{"num_key_value_heads": 4, "intermediate_size": 384, "norm": "rmsnorm", "rope_fraction": 0.25, "attn_scale": 0.125, "parallel_block": false, "init": "uniform", "init_std_o": 0.0253, "init_std_down": 0.0253, "optimizer": "muon_variant", "weight_decay": 0.081, "batch_tokens": 16384}
Each number is 500 + 40 x the weight over its row's rms, rounded and kept within 0 to 999. Layers, rows and columns count from 0. Numbers have three digits each. The size before them is the row's rms in percent of the matrix's.

# layer 9 attention output, 160x256, rms 0.0742, rows 0-82, columns 128-159
096:526512549464492518466511477515483507534429495505472410500512479530543478444456462452560502503416
108:539516432513458518414483531487541513549500555483502504471497516501480513535513452426489544391526
090:472535477492505463532547526491530513506587526489575477474482509428432548560496537467465481541502
106:505547554547524492538580424484591486469544500469417501468522474497413490481506490559549490522533
100:483504493492423552557499502528525538554502565487581483528507520435527432554425534395521577521519
093:505434519466486475470508566564509455522437442449439521493529517431513450461464478448511495504511
105:491504447480498472485535464460437479526479495506530461472494539456529492513462492439490517594474
091:514520488518482472500511495528468497500509563552494470512481483461453496540554487450491485539485
098:471461580496511466567479523503475516552522512518547477446486481482452471589480504481473522517422
102:472557530510485488459495492521494489518473552526498471447518487429454509573508506434500529489473
092:550456488481552543466573502511563560533576493478490438481468465470417524502499553526504475592458
107:458510462533452513535524436487559482492571524473529481514524490482539515447537557505544452544499
108:496461434464455531470487460517506527488470436463603501523498540514548519515501513499457542469489
104:497468528537539473505535477436504526421511556465472483480560505488524569484480483448499563471502
096:508537548472501504550460514429503477488479502470491487512479482467543493442514485419521538463448
102:564461495476483505465476486492495519506564505523430545508491526514555474395447510567572454518515
100:523470418467463526464493485510493546534409573507598512519534502500520461530546506479485503464504
091:498485570475522574558438508522531487523486485508522544481466508484488446518452490469574483479413
097:534577501526456474486511479531512469522520523493491473496431481561503504501512478432493596469459
107:471492457534516527481439549559491490466460469557451516483548476506550533529509464522436502421502
102:486592486503487541515480463456508562473507564577551467473533539544470425556525545519502475489537
103:481534536479514539510496450500453473468507481553482469508518517459518569473497535507493544482501
092:510480428479458513546523497504453516534486428513498510439477537522533517444499563479544571533537
111:465427541555464476479594521512564539466513471531454492487519507514567513529485583523493514497491
108:490540479445576450522547506576528488489532472536468450455526461443546511452534508500499419529464
090:507499510514504542499460476409549534482493515506492523464477473622483596547453489509509505403506
102:469484481484494558497478532527465496520403490509470522458542478450613489496529513532520480463593
112:500524462501500486383525517512519528503436509540525544504553534488524574553523469505461587497493
094:488514462488520514510577521418470539533561521482537461456437516498521541488485480460532470502495
091:485497529526467508489501512529453494435497465505440481534510543487515515475493539490469525500432
094:527516503481458477512445485492481447509476616500498503488532501479474465488503505509504524477562
097:497553463439481520509518513556465511459539451486541513505477480465438489550531499452480502494484
107:493504467448559447524481493504583530517537511488484469512464469536525532383548555411477511560479
095:479558420497490484504519532463464511528461495428538492476505443513475486568497503416550543504451
103:493500541483506511457457498456544486498528550585491474489527538472492499478528532522582473490526
096:457408519486478452506544474455498514479433525512517523509462515523524499525523568541532495496496
090:517465462491498492511482495516473568455442500455488481504564504560485505548549499509474450408460
102:501511500481504504505500466488516524490573444552464507461507478559517489429524531535478555456426
100:525471434451497460510503503494528478498472506570462439587478543432499523529535519495498472532441
092:528574482545533517561507528472504494503500480459460558477467490441451514472449479429483411532394
093:409455456607501448455600474421553522560539537489513527487494502445496509485535531513549496472440
098:497458473454451478484500515481505501469487496501541523471527519484421474491517495483530494524534
095:507514436527473462491514563466456482473534508525472538522519507501495520483537498466481532540542
101:451506466529442481491443467462484554564455495443527469547506471523481485568518401536508540509505
108:499523487489471525513484435469463475528533551536553523507535491520448489473524448482559533487501
107:464437525549483486440491585554523501548534560548515508490568511462526462500498470512451565507500
095:498510426449502536445514536467572459475537495456474559509442489540503567497550460460539517482491
101:491523510474483488443444471450555506540517494520478493493540509488519500461469442514524517496480
104:472442458477498505421430531502437491488475485462496484553560500509522488550504457434422549492518
099:555440527516495526484564435481516539490526433468568496511483474499558535556471490523570497470519
093:516523415520506478379501492512489482525484492452497539576580506481507519566559492515524526445477
100:453491495552480514526519511488428509452555553527559463455528494574501481516522504462504581473570
109:533544511472514545496498534479498522551526495539479512491462514518516586548543494518466548477514
100:470492499488554539534531445546516534522493557470432487542503558558502476554537487495465523536518
104:483510519502492512478584523524534461518508548516462533478579495485444539482499530499470509478517
101:524481534480453511528496537474489502472514469516542456498542480512544490428505555522492488458556
096:512492460498441481473574449482490479440500585490494443487482504540480504478492492561502500507490
103:500462457519497513513550556474452493496521496528501544557501488492413494492550519440528472517464
092:461520521477516560577553471449473486505425417508451529503501448485463506513493552476497517502467
101:544471532561457471522475476564488548515486518509501528565503541527470475545509487481569443521514
104:509527489521510522557471497512492469510432467461470443519481504482564437490479425521523453523498
103:482525466504528466499456456462523445572532468524509496461559507517476531492537471462538474534474
099:520498488502439461362512496499488516521535514561504500463468518507454495515470552503520527513504
101:477480529511519525586547500478507453440525496472562503460437504481501470498494517489538507539480
101:433532527567539467429439474486536520487465485517479460489421496498496508539497467545494505506550
103:476499494512502485524515538517489502460503513486425483485471523510529428496541542527496498535492
100:440529439583474497467510490500523522457501460512455456478570452542479479548458502514532499534506
106:499529483519515506477596511492488428525563499525476534485523562511450490440534533544538524474531
093:513472524535492475529555444490527479530480522472529530470543521499503460475450441503513469542518
084:501511552471491518546437507490422490430476476531494507538474551550534449536474511514465530554534
097:496582511463502488506558514439444427472479528511489476486507541514452476496488473492459545512517
102:518502476461479496446533539441576457483518544449491471441457459464448526453464553493449465532477
102:455556490513519437499561486478473542465561533468579476539476464463418455450532548483508473527481
105:489555554456428540537437461451522452483499483510503538531495508465469490510472541503514451479452
093:518541486526531523479506437480474536474489509514444459469476522440483553548480504473571467481561
099:529403460508522546558498566497529522560455430451421512447532601511513487582498517501519492525527
100:513560439454516530480532475454557447553501550519439509498496472478463511500544560481525534453513
095:476531479507446504503479488491451491486544504566465475488525550517561598495484494453573499533449
106:465490503510473461452433525469530496538509490474540512505438540429475462473512423493440493524466
100:530473490475521508505525515498538506467491525524492541490525540556472513481448480488481525421522
096:499478475548469508450407488498444512552472498573547560591515517573526621513508495496537505458489
101:506479497492428464490457453482533517519521569487494466432463496590469515491481471521529469485550
088:493482437569453497481538486563556468486575534550508511544494512494478458511529562558478544459447